{"num_hidden_layers": 23, "hidden_size": 192, "num_attention_heads": 3, "num_key_value_heads": 3, "head_dim": 64, "intermediate_size": 512, "vocab_size": 8192, "hidden_act": "geglu", "norm": "rmsnorm", "norm_place": "pre", "norm_eps": 1e-05, "positions": "rope", "rope_theta": 10000.0, "rope_fraction": 1.0, "qk_norm": false, "attn_scale": 0.125, "bias": "none", "tie_word_embeddings": false, "parallel_block": false, "init": "normal", "init_std_qkv": 0.0512, "init_std_o": 0.00755, "init_std_up": 0.0512, "init_std_down": 0.00755, "optimizer": "muon", "learning_rate": 0.0128, "lr_mult_up": 0.606, "lr_mult_down": 1.5, "beta1": 0.95, "lr_head": 0.00843, "max_grad_norm": 2.0, "warmup_steps": 200, "schedule": "cos", "final_lr_fraction": 0.0, "batch_tokens": 65536, "max_seq_len": 1024, "doc_mask": true, "train_tokens": 268600000, "max_steps": 4099, "dataset": "wikipedia_en"}
Each number is 50 + 15 x the weight over the matrix's rms, rounded and kept within 0 to 99. Layers, rows and columns count from 0.

# layer 14 MLP gate, 512x192, rms 0.121, rows 65-101, columns 64-127
62 49 32 54 45 45 69 51 41 52 54 64 87 66 50 49 53 36 08 67 62 52 39 42 44 39 98 35 39 69 60 54 29 98 55 74 51 52 47 53 46 64 46 54 70 54 20 54 67 28 30 77 36 52 52 71 48 56 69 61 28 63 43 22
47 13 25 42 47 28 62 68 44 37 50 44 34 65 45 46 56 37 57 43 37 17 53 58 68 68 41 57 38 35 47 46 50 26 61 68 38 57 35 51 35 49 29 39 52 46 43 45 77 41 38 56 49 64 76 24 21 40 45 46 41 30 60 58
46 61 58 57 79 60 64 50 74 63 63 58 45 59 41 62 58 33 67 15 04 23 54 33 48 46 67 65 74 54 45 85 65 46 52 48 42 24 69 47 59 59 36 37 61 69 47 31 70 52 67 66 47 39 66 44 69 40 79 48 18 52 41 41
36 67 60 76 61 52 27 46 65 49 52 41 53 56 42 37 63 54 71 38 46 29 42 56 47 49 50 75 51 49 78 35 50 55 43 60 62 50 58 78 48 59 41 13 22 50 39 37 62 36 63 23 44 36 58 60 65 66 67 49 37 57 60 62
45 59 42 63 37 41 33 64 29 66 35 59 64 58 52 53 53 54 42 50 44 54 30 51 40 41 74 61 59 72 77 61 77 57 55 62 55 38 28 64 41 33 34 48 58 50 51 50 54 54 50 30 47 50 60 77 58 15 45 48 54 64 57 30
47 32 49 34 55 28 42 25 46 61 45 63 75 49 50 54 46 54 41 32 37 55 80 44 64 52 63 36 47 50 43 57 48 57 38 83 56 56 46 67 53 66 73 32 53 60 56 44 26 27 81 40 48 67 67 18 59 25 17 56 30 16 56 52
26 64 70 53 68 40 39 36 71 48 55 65 58 70 42 61 34 40 37 56 50 41 56 72 61 63 59 60 65 61 76 66 49 40 61 30 52 64 65 59 65 69 82 53 34 50 63 82 52 59 39 80 70 67 50 52 61 34 27 56 37 29 35 29
45 42 66 54 54 65 60 39 38 53 32 62 61 76 47 50 29 44 43 36 38 63 58 31 57 48 55 50 35 34 07 40 61 56 39 48 51 43 36 59 16 52 61 45 27 48 57 64 45 52 74 54 60 51 22 44 59 64 60 38 53 71 67 71
43 53 52 47 41 49 40 42 71 60 55 44 52 86 28 44 77 44 56 42 47 71 57 46 43 81 42 66 87 49 49 67 46 31 35 41 63 55 68 58 42 57 48 39 65 63 60 49 57 40 63 40 62 43 49 53 54 48 68 45 68 55 28 42
61 17 45 19 43 45 38 44 34 55 53 36 48 47 14 43 54 46 23 41 54 70 57 67 53 45 69 58 45 52 32 35 35 52 37 43 63 44 33 67 31 63 52 65 31 60 56 61 45 35 68 43 35 52 43 54 40 50 41 42 45 39 27 58
31 41 47 37 27 45 21 52 48 47 30 43 42 55 76 37 62 45 54 45 59 41 63 57 55 36 42 35 24 37 63 73 36 47 34 48 69 60 36 46 62 53 66 60 45 27 38 70 51 33 68 71 31 56 36 48 61 62 37 45 47 60 86 78
61 79 42 55 57 59 45 46 55 54 55 17 63 36 39 49 77 24 59 35 40 54 62 70 60 34 61 65 73 62 28 41 54 29 56 78 62 64 46 59 54 77 22 35 39 51 67 51 52 49 48 32 37 54 52 49 65 27 18 60 39 49 50 53
49 20 75 71 49 40 27 59 79 66 55 64 26 38 61 56 71 43 38 56 59 82 42 53 56 64 37 45 69 49 72 63 55 31 41 52 49 53 51 48 54 43 46 44 33 70 32 60 30 47 59 40 18 34 54 63 65 61 30 54 80 20 36 73
59 55 30 69 69 37 78 51 39 52 55 50 58 79 50 55 48 48 38 50 61 51 56 48 64 50 45 31 42 51 47 47 50 56 53 56 53 45 50 53 54 10 37 55 48 28 59 34 53 34 43 62 25 39 51 52 70 63 65 46 39 47 56 55
37 17 44 74 54 48 48 58 63 50 49 57 51 50 50 40 68 38 48 59 33 37 48 38 29 37 94 56 48 32 61 59 82 34 52 42 34 39 73 43 32 54 34 52 45 60 44 59 53 58 17 53 41 69 49 66 39 46 31 65 45 50 42 36
70 36 12 71 52 78 48 38 48 65 69 42 70 58 60 88 66 67 58 14 70 51 69 56 46 32 47 39 44 66 58 49 36 51 30 51 16 51 55 52 42 72 53 50 53 52 50 61 65 43 40 25 62 75 35 56 42 40 65 22 45 47 33 59
37 30 64 85 52 52 64 61 45 64 44 64 47 48 67 52 53 34 48 33 63 54 39 41 51 52 57 64 60 62 34 36 45 50 44 63 61 61 46 48 35 83 59 41 62 75 77 46 49 34 63 81 56 41 56 47 62 63 64 33 33 64 61 59
25 52 46 75 35 75 47 73 23 55 57 67 11 18 57 70 48 68 23 53 29 54 50 77 69 20 62 74 67 70 61 63 73 44 25 68 82 66 43 61 53 63 48 67 80 57 58 24 24 37 60 43 50 86 39 37 48 79 41 47 38 33 72 65
62 57 67 52 42 33 42 72 43 54 55 63 48 58 52 63 37 74 61 54 58 42 67 49 56 33 54 63 65 27 68 42 74 48 69 44 57 62 55 60 60 31 36 46 60 51 49 62 66 38 48 23 69 42 16 69 41 40 56 56 47 33 30 44
53 57 52 50 53 57 35 70 52 52 52 71 50 39 52 31 37 86 70 72 41 60 43 46 73 69 42 42 51 23 57 55 42 60 54 65 71 55 41 44 68 58 33 45 31 48 26 65 90 30 06 44 24 47 48 69 51 50 57 37 52 48 62 35
64 39 69 63 46 62 62 49 33 61 49 81 61 61 45 45 22 47 54 40 47 36 51 60 53 34 48 65 56 86 73 66 58 46 49 48 51 36 51 42 59 67 37 51 44 61 44 34 46 50 56 48 43 69 51 38 44 51 32 36 19 54 80 46
41 71 69 48 81 38 60 43 67 49 62 50 43 58 58 44 37 61 48 54 32 60 47 52 67 63 50 51 56 73 53 56 54 53 59 61 59 58 57 41 46 51 59 61 56 48 69 19 44 54 39 54 37 45 41 39 63 42 52 45 57 77 45 42
62 38 35 72 84 51 37 43 81 54 46 42 62 63 47 47 48 57 44 46 44 41 65 78 62 52 50 18 40 73 53 56 77 32 31 50 35 45 57 66 39 65 28 67 52 63 22 62 60 42 44 54 42 40 33 40 17 41 63 70 63 38 46 49
41 66 60 60 31 55 89 66 84 43 48 75 56 33 62 43 58 64 64 26 48 39 47 51 42 54 61 36 43 51 59 78 38 39 37 60 31 30 61 57 65 56 53 50 49 16 39 60 45 31 72 24 21 36 51 74 40 37 36 56 48 63 53 28
44 79 72 41 32 56 49 57 54 76 52 44 43 60 40 31 57 34 47 47 50 44 13 60 56 55 11 49 54 47 50 44 56 37 40 55 46 48 64 20 13 41 67 51 46 58 83 69 58 35 41 57 93 77 48 61 22 55 62 48 53 41 65 61
29 43 46 32 53 87 54 50 47 50 48 49 88 76 22 68 58 53 56 32 50 72 43 66 59 60 51 35 53 45 52 26 46 63 67 63 16 18 31 56 48 58 53 50 32 52 59 67 65 33 30 27 49 67 49 60 46 53 28 38 35 54 56 84
40 35 78 49 46 59 71 37 53 52 46 56 69 41 52 74 53 44 42 54 32 52 48 44 65 49 73 59 45 63 63 52 45 66 42 33 77 69 66 56 27 59 64 56 56 35 37 62 52 31 57 55 61 60 53 42 60 28 55 53 50 44 18 37
63 53 71 61 64 43 44 51 36 73 52 49 58 60 45 60 66 51 40 41 55 01 41 65 42 50 61 30 47 67 60 64 50 49 71 53 60 78 44 47 60 41 38 56 45 41 70 64 49 42 55 48 54 43 47 49 77 47 39 61 65 44 69 40
88 40 68 51 71 61 59 68 74 59 63 76 66 69 72 59 50 71 78 28 88 55 47 44 60 71 37 53 57 31 66 64 35 47 39 26 76 75 28 47 61 60 41 17 65 40 30 60 48 63 42 38 68 46 23 29 61 82 54 58 36 32 53 56
58 49 26 19 66 53 69 58 53 13 52 42 65 25 46 28 57 44 38 50 68 68 38 63 56 47 39 31 60 99 69 53 45 39 39 76 60 13 65 78 64 49 69 60 63 59 74 55 46 36 57 46 38 49 57 60 50 37 51 69 33 40 52 49
60 38 52 66 47 53 29 61 25 52 34 56 59 60 45 49 59 36 71 49 32 34 40 31 66 62 50 60 45 52 66 44 53 45 44 52 43 41 53 57 40 17 52 60 51 59 34 74 54 44 46 64 52 26 33 26 45 45 52 55 73 35 53 35
71 39 70 64 51 63 38 45 43 72 63 52 31 45 64 33 51 31 45 60 40 46 42 25 40 63 69 55 60 53 45 55 46 68 57 57 44 35 60 46 43 50 43 35 52 56 66 39 40 39 61 18 56 55 58 57 53 27 63 43 60 56 21 60
37 53 77 32 49 75 27 41 76 62 74 56 56 50 41 63 70 28 53 54 53 34 42 73 74 82 88 31 47 51 28 32 64 29 51 49 05 60 41 50 64 54 47 23 61 48 68 82 25 48 62 36 47 45 40 38 62 54 38 58 46 57 31 57
59 65 51 50 53 57 78 78 57 57 69 45 35 51 43 51 50 18 35 37 70 37 48 77 54 70 68 34 48 41 57 39 81 80 52 28 66 35 45 25 37 67 18 77 50 56 60 40 36 42 42 30 66 41 53 37 57 28 49 65 43 27 45 45
66 44 78 34 50 29 39 52 24 39 40 36 40 52 56 27 38 54 35 76 35 54 86 78 67 39 67 55 60 49 57 42 51 34 47 39 58 33 45 52 67 52 15 64 45 75 29 73 59 14 70 39 30 47 57 38 39 34 32 52 55 75 38 67
77 37 64 61 56 65 49 59 58 56 36 50 52 54 33 56 52 43 65 79 28 52 55 66 51 64 41 52 65 41 66 72 67 40 16 76 70 64 58 41 42 41 21 54 44 75 41 27 48 34 46 50 36 36 30 72 65 49 41 65 55 59 48 54
34 36 42 40 50 64 56 44 42 35 50 56 71 70 52 35 59 43 70 54 01 57 42 67 48 49 52 48 53 55 56 39 41 60 42 47 36 64 49 58 64 41 61 51 41 45 46 32 47 53 32 66 54 48 54 48 78 52 51 48 42 63 56 58
# layer 14 MLP up, 512x192, rms 0.115, rows 65-100, columns 64-127
39 28 42 57 38 33 51 53 70 59 70 34 35 50 45 56 46 48 75 43 60 70 63 45 28 56 35 68 39 45 74 48 62 43 59 69 59 66 66 56 30 17 65 07 42 69 42 75 44 74 61 42 26 35 51 53 61 56 00 24 18 75 34 48
41 18 39 63 65 62 55 47 22 54 44 66 74 62 30 51 54 66 71 40 31 76 66 55 49 86 85 42 52 67 45 38 54 51 38 64 42 30 30 35 41 38 79 58 85 57 41 38 67 31 41 37 63 58 62 46 28 43 44 52 34 32 67 41
56 24 55 61 45 18 51 72 59 43 58 34 52 27 26 41 33 45 54 43 50 76 35 36 74 49 50 75 71 64 49 45 29 44 66 43 63 22 54 44 47 30 43 40 57 38 47 40 52 40 58 63 33 44 45 48 76 72 57 42 68 37 60 61
60 51 54 60 76 87 47 58 49 59 50 60 68 57 75 61 43 67 25 44 60 42 36 60 62 34 38 54 55 21 35 35 32 59 74 56 72 54 59 58 57 69 48 36 49 23 66 66 44 53 53 63 45 00 85 35 41 33 51 51 47 43 42 36
28 28 03 52 36 65 76 57 56 48 53 48 52 33 62 57 53 63 73 41 40 42 76 32 75 64 67 43 45 46 35 47 28 23 61 39 63 58 52 47 62 60 46 40 59 15 50 45 52 55 59 67 43 50 52 47 53 68 42 59 36 44 45 24
60 37 87 36 24 66 67 35 41 61 70 50 55 71 79 48 64 48 58 36 47 50 32 65 18 50 54 27 54 74 44 38 54 38 39 64 40 53 49 36 23 52 10 34 41 46 65 26 61 56 64 40 63 45 37 52 57 30 51 48 70 53 59 76
64 34 59 77 33 42 51 49 39 34 55 24 43 50 48 55 15 33 47 44 45 43 42 40 30 47 45 63 65 77 46 36 49 34 37 70 52 49 64 51 28 57 82 48 57 49 56 46 50 75 43 40 49 51 59 52 56 31 70 81 58 69 39 65
48 57 49 66 52 67 51 30 45 39 25 35 54 26 18 59 45 57 66 31 49 39 52 42 50 44 62 36 57 45 49 40 24 44 71 60 48 49 33 52 47 49 03 48 59 66 34 43 51 48 52 59 46 67 61 54 43 54 40 65 27 48 87 65
58 57 60 75 45 68 64 26 49 50 55 58 39 36 71 56 67 47 19 54 85 61 50 50 45 64 27 62 33 52 31 66 46 41 49 55 75 59 57 47 60 75 23 47 47 65 53 33 34 55 36 35 39 61 50 60 54 65 33 50 92 43 78 45
62 62 75 49 51 43 66 49 56 31 54 53 50 53 55 43 48 54 48 33 44 50 49 44 41 57 41 81 64 36 34 51 12 38 27 52 53 60 55 56 81 52 46 45 46 49 41 51 20 67 44 30 34 52 41 60 57 42 45 69 56 16 63 32
48 36 30 30 55 55 52 31 34 45 43 42 38 44 48 25 44 61 43 55 61 42 47 52 57 54 71 64 42 45 60 46 75 54 68 75 36 68 40 52 69 45 52 61 31 67 25 53 46 45 61 22 80 34 91 62 42 48 35 59 67 34 36 47
61 46 31 67 54 61 49 38 63 71 51 56 65 31 40 40 49 53 43 50 60 41 73 51 12 63 46 58 94 43 21 67 78 58 20 64 42 45 56 75 42 56 55 40 48 50 63 63 30 48 61 65 43 99 55 43 35 51 50 46 42 68 38 28
58 53 80 42 46 40 57 25 73 71 62 63 44 34 71 41 66 23 43 38 52 46 51 39 40 72 68 52 74 27 53 55 86 64 68 43 70 63 62 41 54 24 44 46 40 52 56 67 51 68 55 48 66 87 37 80 61 44 53 74 39 77 33 56
63 33 42 18 37 66 50 51 20 41 57 39 66 62 37 38 36 38 45 26 56 49 42 56 43 46 57 30 49 50 62 44 47 52 40 40 36 61 50 44 67 70 32 40 31 44 48 58 51 58 58 34 40 77 81 53 40 16 70 45 37 70 51 49
65 55 61 43 27 57 53 61 49 55 37 37 39 58 44 42 27 58 64 45 47 28 77 54 39 31 41 49 65 52 49 63 54 33 51 54 69 33 55 41 19 43 60 33 44 60 51 46 25 52 55 55 50 43 41 45 55 64 58 58 34 46 60 72
61 67 64 74 52 47 23 32 48 25 46 37 51 71 50 47 25 64 60 36 38 59 51 49 52 66 48 78 17 33 47 39 42 42 23 37 85 76 34 45 52 53 77 26 60 69 54 42 23 51 48 34 44 25 55 43 54 47 37 48 31 40 41 61
34 59 50 42 67 49 26 69 29 60 65 20 59 62 77 76 70 39 48 48 61 59 61 68 43 49 65 34 38 51 25 43 62 50 34 53 51 47 43 30 48 52 35 67 44 29 41 54 60 57 35 36 49 57 74 64 43 29 59 67 46 56 56 55
50 65 43 58 36 68 57 79 64 42 41 46 43 61 50 46 34 42 56 13 50 28 30 54 54 60 38 53 75 52 38 46 51 45 47 35 41 70 30 61 60 45 33 21 51 50 49 36 78 41 54 38 26 56 38 36 55 59 46 49 66 41 38 56
55 42 63 56 58 44 28 40 42 87 47 49 61 65 67 49 46 82 59 39 58 58 52 34 46 41 34 48 59 38 48 38 69 37 76 65 54 34 52 45 43 62 53 55 46 61 44 56 64 53 30 51 37 11 25 48 40 72 81 61 28 50 69 61
53 55 51 61 38 49 64 49 33 28 46 63 33 57 49 85 38 59 67 46 65 34 74 44 42 41 72 59 48 28 45 44 62 31 30 54 70 56 57 68 73 49 52 53 47 46 31 38 23 53 58 44 73 63 31 09 56 56 50 55 36 25 55 52
30 56 41 41 20 12 36 42 70 33 45 40 58 40 31 37 62 59 64 41 72 71 27 29 54 69 45 50 42 45 54 46 75 51 42 53 39 55 29 38 53 59 46 45 60 53 31 62 30 49 32 77 60 52 53 55 64 46 37 73 49 63 55 72
42 38 65 43 64 49 54 56 63 37 59 55 47 56 49 59 58 57 28 48 38 36 51 62 55 65 54 43 62 50 45 57 52 39 63 34 53 58 43 37 53 56 64 51 59 49 56 39 58 47 35 50 57 55 58 46 50 43 41 48 56 45 35 41
39 44 69 58 58 38 71 60 37 29 25 49 71 45 34 43 58 65 32 70 52 85 54 39 73 31 08 36 45 51 24 63 51 36 69 45 39 35 44 49 41 60 36 68 32 44 47 67 51 49 48 46 11 20 29 39 74 55 61 24 48 56 35 59
66 85 62 49 46 56 36 67 71 55 48 46 43 31 66 57 51 52 56 13 49 69 72 48 53 90 43 51 63 52 83 60 50 58 58 61 61 39 68 53 55 55 28 53 40 41 46 64 46 56 60 50 46 57 54 52 35 36 26 70 47 35 66 56
69 44 42 79 44 34 61 49 99 59 42 80 58 61 53 22 51 54 74 54 48 57 43 58 57 55 46 45 58 60 53 67 60 55 59 42 33 79 69 64 23 49 49 72 40 44 08 57 63 23 45 52 32 69 24 53 46 59 58 51 72 52 44 69
15 43 47 52 32 53 29 37 50 51 74 62 67 21 63 77 56 37 42 51 40 49 64 60 44 33 68 50 75 66 52 62 40 27 56 59 81 50 50 39 45 43 40 30 38 28 54 35 35 36 68 78 74 40 23 51 66 70 29 71 43 54 56 49
43 58 54 50 34 54 55 59 67 52 36 75 74 38 30 48 35 27 39 49 35 30 61 34 54 36 47 66 61 65 62 65 38 38 54 52 63 42 52 55 55 25 61 34 50 41 65 61 60 20 55 70 61 46 50 56 65 49 58 47 33 48 25 44
68 37 80 37 60 35 44 63 30 50 24 30 63 52 38 64 31 57 58 70 17 24 66 66 43 23 41 61 41 47 46 43 41 35 57 42 82 69 41 41 55 30 67 46 39 44 19 37 40 45 68 36 63 51 80 55 52 69 65 20 35 40 38 48
39 47 57 80 43 45 47 57 43 52 30 61 23 57 76 69 52 61 70 88 59 61 49 52 73 42 56 40 37 73 61 50 59 44 69 19 50 58 61 56 44 47 55 44 55 58 47 38 37 32 52 56 58 37 26 48 42 51 33 49 50 38 02 39
48 23 94 37 57 31 28 42 55 52 56 33 49 13 62 45 43 51 31 36 49 29 48 71 31 31 34 68 58 36 57 46 51 55 38 62 40 48 46 55 61 52 34 38 61 38 33 39 88 45 53 21 42 70 44 45 70 21 86 14 49 44 59 54
38 41 43 44 41 39 53 47 47 67 59 44 29 65 51 51 73 50 41 34 73 36 57 46 43 44 37 82 47 68 68 57 39 26 34 42 45 75 73 43 17 40 52 58 43 45 41 48 67 33 63 57 46 30 37 38 61 34 43 60 25 63 44 56
82 64 66 60 43 44 43 18 68 31 33 34 58 74 47 47 26 41 24 38 28 51 56 57 53 64 55 52 48 41 62 49 46 42 52 40 50 47 61 54 59 44 38 32 95 33 44 62 43 46 52 44 36 44 61 52 31 52 48 57 47 66 71 42
46 86 38 42 45 68 74 59 70 41 62 71 73 56 58 46 36 19 37 57 10 52 67 30 57 47 57 26 51 54 49 52 69 56 27 36 36 64 42 43 47 54 47 32 75 39 36 71 61 45 51 67 37 51 03 49 25 40 51 83 55 37 52 43
49 46 52 39 42 39 24 37 61 46 56 33 35 57 53 39 48 51 74 56 48 99 47 28 49 39 45 63 44 59 59 52 75 55 34 51 63 50 54 55 54 61 41 36 43 69 60 52 58 36 52 67 66 25 46 56 69 57 41 53 66 53 50 62
43 39 46 58 61 74 72 57 28 52 41 53 40 39 86 55 05 90 45 59 39 63 42 67 27 27 52 52 34 76 80 43 49 61 36 47 19 48 63 24 57 56 75 82 76 58 41 49 78 26 89 64 46 63 55 40 65 48 42 51 38 52 57 38
52 69 32 18 53 39 70 27 48 45 46 71 65 31 58 62 37 34 50 34 66 40 30 41 71 42 67 39 63 53 31 32 61 80 56 48 35 55 23 56 66 69 41 51 60 46 51 19 31 58 33 55 81 40 33 36 43 25 42 62 35 44 77 57
# layer 14 MLP down (transposed), 512x192, rms 0.161, rows 65-100, columns 64-127
27 30 50 62 72 37 47 52 80 42 59 56 26 36 67 48 44 49 74 65 42 63 53 57 37 56 55 47 63 50 54 47 58 64 57 82 48 56 56 63 63 50 30 80 23 34 67 48 53 70 46 40 49 52 62 53 32 52 34 50 32 21 30 56
47 39 52 35 80 54 27 43 44 46 42 54 47 72 58 50 80 52 62 73 35 51 50 57 52 42 52 63 53 38 27 30 56 63 63 34 53 48 45 63 52 43 81 35 48 65 54 44 34 44 58 50 29 35 77 37 49 73 50 99 50 61 57 60
54 49 81 34 77 55 57 43 61 65 39 46 75 43 78 55 69 54 43 34 49 33 64 25 49 66 64 52 61 74 43 72 45 42 51 79 41 25 50 17 81 66 49 45 32 41 58 87 27 55 48 32 52 47 71 38 36 56 45 63 57 42 71 36
73 47 66 55 43 36 24 57 54 23 65 45 62 65 86 55 61 54 58 50 67 65 52 81 66 23 79 43 62 58 29 74 49 54 33 49 72 65 37 27 40 49 41 52 62 49 47 35 54 90 32 45 25 54 29 43 61 74 63 49 40 39 53 31
51 48 60 52 60 30 37 50 45 55 12 57 61 58 58 82 33 31 36 59 60 63 48 82 75 39 50 64 63 54 62 43 48 49 59 73 54 38 43 77 21 50 20 71 94 62 44 42 81 37 43 44 74 58 48 60 55 46 32 42 25 94 79 69
69 56 57 32 39 71 86 51 48 45 39 57 30 64 47 48 27 41 70 61 64 78 33 27 41 46 61 38 70 43 66 25 35 29 48 44 44 38 52 49 37 25 46 36 57 45 69 62 75 57 55 64 38 21 32 54 25 65 75 38 28 33 34 57
41 31 64 35 39 84 67 49 68 38 55 67 50 59 47 33 76 49 45 62 34 56 53 57 35 69 69 78 40 51 74 08 48 51 37 58 70 56 37 54 47 41 56 34 49 37 37 64 45 34 52 52 44 46 49 38 50 21 45 43 68 69 64 55
49 48 89 26 39 44 22 47 66 44 26 47 72 55 38 32 54 47 53 41 36 58 23 48 76 59 22 64 51 36 43 64 28 51 37 50 39 66 34 54 51 58 52 50 49 45 50 55 55 51 51 50 25 60 45 61 76 97 37 63 74 57 64 33
38 65 40 39 58 57 62 46 38 39 29 68 28 45 27 44 54 31 55 58 58 60 36 78 81 55 39 53 37 56 48 46 55 55 46 61 28 61 45 65 42 14 40 60 46 45 32 59 57 39 43 59 64 43 44 51 42 38 29 31 19 58 55 91
51 57 35 38 46 42 32 69 29 37 64 60 55 50 64 63 51 49 35 49 63 38 29 46 52 52 46 46 48 34 36 57 42 56 74 46 80 51 54 34 74 65 38 42 49 39 70 38 73 49 41 70 47 58 56 54 45 65 39 31 54 23 31 48
55 69 55 40 48 48 58 30 53 39 57 56 59 53 62 45 35 81 47 75 58 67 60 34 59 44 52 35 57 34 12 65 71 56 67 43 62 44 51 43 63 66 54 61 60 49 41 45 41 66 54 42 39 54 65 64 28 65 32 82 32 72 55 01
50 36 60 54 58 53 66 50 51 51 40 57 55 55 63 23 39 59 58 46 60 34 43 52 42 66 24 48 48 44 77 33 81 56 36 34 53 32 63 65 40 30 26 59 55 66 37 57 56 73 61 74 42 52 55 58 50 33 48 56 58 65 22 29
53 43 10 68 32 17 54 36 27 35 25 73 48 55 30 54 29 73 58 44 35 44 41 10 64 01 22 66 34 65 52 51 73 28 41 36 47 52 38 32 16 48 62 38 75 67 29 64 41 40 49 57 85 40 53 50 62 54 48 48 33 65 53 57
63 51 42 53 65 56 53 52 50 50 26 40 44 55 59 36 51 58 60 32 32 38 42 61 44 34 65 70 33 46 56 48 73 63 49 68 43 68 57 45 41 46 40 64 58 41 51 55 28 34 64 52 81 56 60 79 47 57 48 90 47 36 43 63
43 38 67 45 34 45 32 70 49 44 58 47 44 31 37 73 49 53 64 27 55 43 44 43 51 65 55 50 54 59 51 40 55 27 54 46 56 35 43 45 64 39 20 45 37 31 61 36 34 37 37 37 32 53 34 59 56 68 55 59 51 61 29 30
32 70 53 63 56 40 11 54 47 51 36 35 25 48 50 53 42 37 46 23 39 58 34 58 42 40 61 54 43 41 61 73 41 53 54 51 60 44 57 32 54 46 67 35 42 18 39 30 48 43 44 68 32 50 35 54 31 71 54 69 61 60 28 49
63 51 62 28 27 35 54 65 47 12 61 36 61 19 52 06 50 70 65 55 60 48 59 56 89 53 58 39 76 46 65 44 46 58 64 47 69 43 85 49 81 53 37 26 47 66 41 46 48 45 48 51 55 37 45 51 48 64 19 58 44 43 74 54
42 25 38 87 23 64 27 49 51 49 42 64 59 78 64 42 29 35 64 81 68 32 41 74 31 72 67 75 44 15 50 35 71 34 45 67 55 78 40 37 58 53 37 74 41 44 72 31 51 40 45 53 26 66 45 55 63 80 64 52 50 36 48 34
48 49 44 64 42 51 47 43 66 71 36 45 58 38 35 73 45 65 63 39 34 43 22 26 37 62 50 45 66 49 71 28 44 43 51 33 48 50 63 41 27 59 65 65 59 55 52 67 42 49 51 73 64 55 36 48 50 67 34 26 38 61 50 51
77 25 43 27 56 42 36 54 44 66 46 28 32 38 58 64 50 66 48 58 58 73 49 51 19 57 34 38 39 52 62 53 45 48 58 76 38 54 52 42 46 58 56 61 45 35 58 77 66 53 55 66 20 62 62 64 29 53 48 63 39 39 50 53
58 47 48 84 28 64 56 50 55 38 69 51 44 73 72 46 39 68 72 45 48 52 45 48 67 47 58 64 46 23 53 52 40 43 57 53 63 33 55 54 36 44 40 59 40 43 33 40 60 68 27 52 36 66 55 57 50 69 63 55 71 32 32 50
59 49 33 58 57 64 62 37 57 36 38 52 46 63 59 37 42 58 40 49 75 63 37 41 45 51 47 36 63 49 38 34 59 50 61 29 40 46 31 51 75 62 71 37 75 62 46 44 65 60 78 46 62 55 47 36 57 82 46 56 54 37 64 51
43 31 45 65 64 62 54 57 58 34 48 28 62 75 67 83 27 60 59 51 74 43 51 71 58 45 67 38 42 67 54 55 43 61 54 42 40 35 28 53 79 32 62 24 66 60 51 46 37 39 24 52 58 66 50 39 24 59 44 53 63 61 45 52
51 63 31 34 60 46 61 36 54 64 58 49 54 64 49 30 27 41 46 58 49 64 50 17 11 12 58 17 33 52 25 84 58 88 72 50 42 41 41 72 38 67 60 64 66 48 19 40 59 34 37 50 46 38 57 39 56 34 37 63 34 37 60 11
28 62 32 35 63 35 55 29 63 42 34 57 73 62 32 34 59 57 80 64 65 67 60 51 48 75 19 53 50 29 56 52 43 60 53 52 46 65 78 36 49 63 39 48 79 91 55 44 53 39 60 70 56 57 43 62 42 60 68 51 36 45 60 63
54 35 36 98 48 45 43 55 62 65 39 50 66 35 17 73 57 52 53 50 50 75 26 44 52 47 59 32 49 84 41 27 54 33 52 64 42 71 45 40 42 49 19 61 17 34 61 40 26 42 66 40 68 56 24 40 41 74 43 73 46 73 60 52
65 60 39 41 53 38 58 57 33 27 58 66 44 40 59 66 66 26 49 72 80 46 49 26 59 41 39 44 50 50 68 37 41 57 35 59 61 37 63 51 41 65 31 64 80 28 46 55 56 59 47 53 68 59 70 14 44 31 64 64 48 46 51 71
42 34 35 50 65 61 88 59 61 68 51 61 57 66 55 38 00 64 41 46 29 41 84 21 44 74 62 30 89 61 37 19 41 61 41 54 52 53 57 77 49 24 52 54 43 58 38 54 63 47 50 35 52 64 47 39 56 55 37 24 57 53 54 65
68 30 66 55 52 77 54 74 73 72 78 66 61 52 51 54 65 78 55 52 47 61 49 32 68 62 30 49 41 30 52 76 65 61 63 69 52 50 38 21 47 73 25 61 54 26 44 66 40 50 72 69 51 52 65 52 38 62 33 52 59 59 81 24
35 46 52 58 55 41 38 47 34 75 69 67 29 71 42 29 34 81 54 46 31 69 48 56 62 62 34 66 55 22 35 31 70 42 53 41 33 60 55 52 50 47 16 55 33 40 61 53 41 41 35 66 27 39 37 55 23 48 66 25 63 50 52 35
40 46 39 49 58 52 62 53 38 54 50 64 47 46 72 50 48 38 61 51 32 35 35 57 30 82 59 46 50 36 34 84 39 63 61 47 38 51 52 77 44 33 66 50 54 40 31 48 46 55 10 42 56 44 57 45 36 27 39 50 62 42 54 47
32 70 44 47 45 58 38 25 51 48 46 38 44 38 44 71 64 72 41 55 44 48 43 38 54 28 36 51 56 35 43 47 65 31 37 73 46 52 48 36 43 38 24 67 29 39 70 55 36 43 45 68 45 38 57 50 80 83 49 45 67 35 50 65
26 43 13 35 19 44 71 64 35 33 48 28 48 62 28 58 49 45 48 54 46 56 80 48 59 28 89 37 35 42 58 54 73 44 41 79 54 41 52 39 85 29 42 46 62 56 35 79 52 27 68 18 57 52 28 42 83 69 79 45 46 41 66 40
55 53 59 15 67 45 34 47 84 42 46 49 71 72 48 58 71 39 72 33 45 40 29 39 37 29 33 46 61 55 47 84 32 51 44 61 57 59 75 81 71 32 58 08 62 60 28 69 30 38 55 58 41 52 53 36 36 51 46 73 71 34 43 36
36 40 12 48 53 22 71 65 41 75 57 81 48 59 60 43 24 79 21 52 36 46 43 31 41 81 32 23 58 63 63 39 19 55 72 54 22 57 50 43 43 55 90 51 41 61 73 25 39 45 42 29 53 48 44 82 26 47 36 53 55 38 90 21
36 38 22 14 56 62 51 69 65 40 44 30 67 74 29 60 33 53 24 49 63 55 48 79 55 49 48 27 47 39 62 41 46 19 56 56 62 40 42 75 62 45 78 85 43 50 48 58 53 69 32 66 28 65 52 43 31 58 36 60 40 64 48 39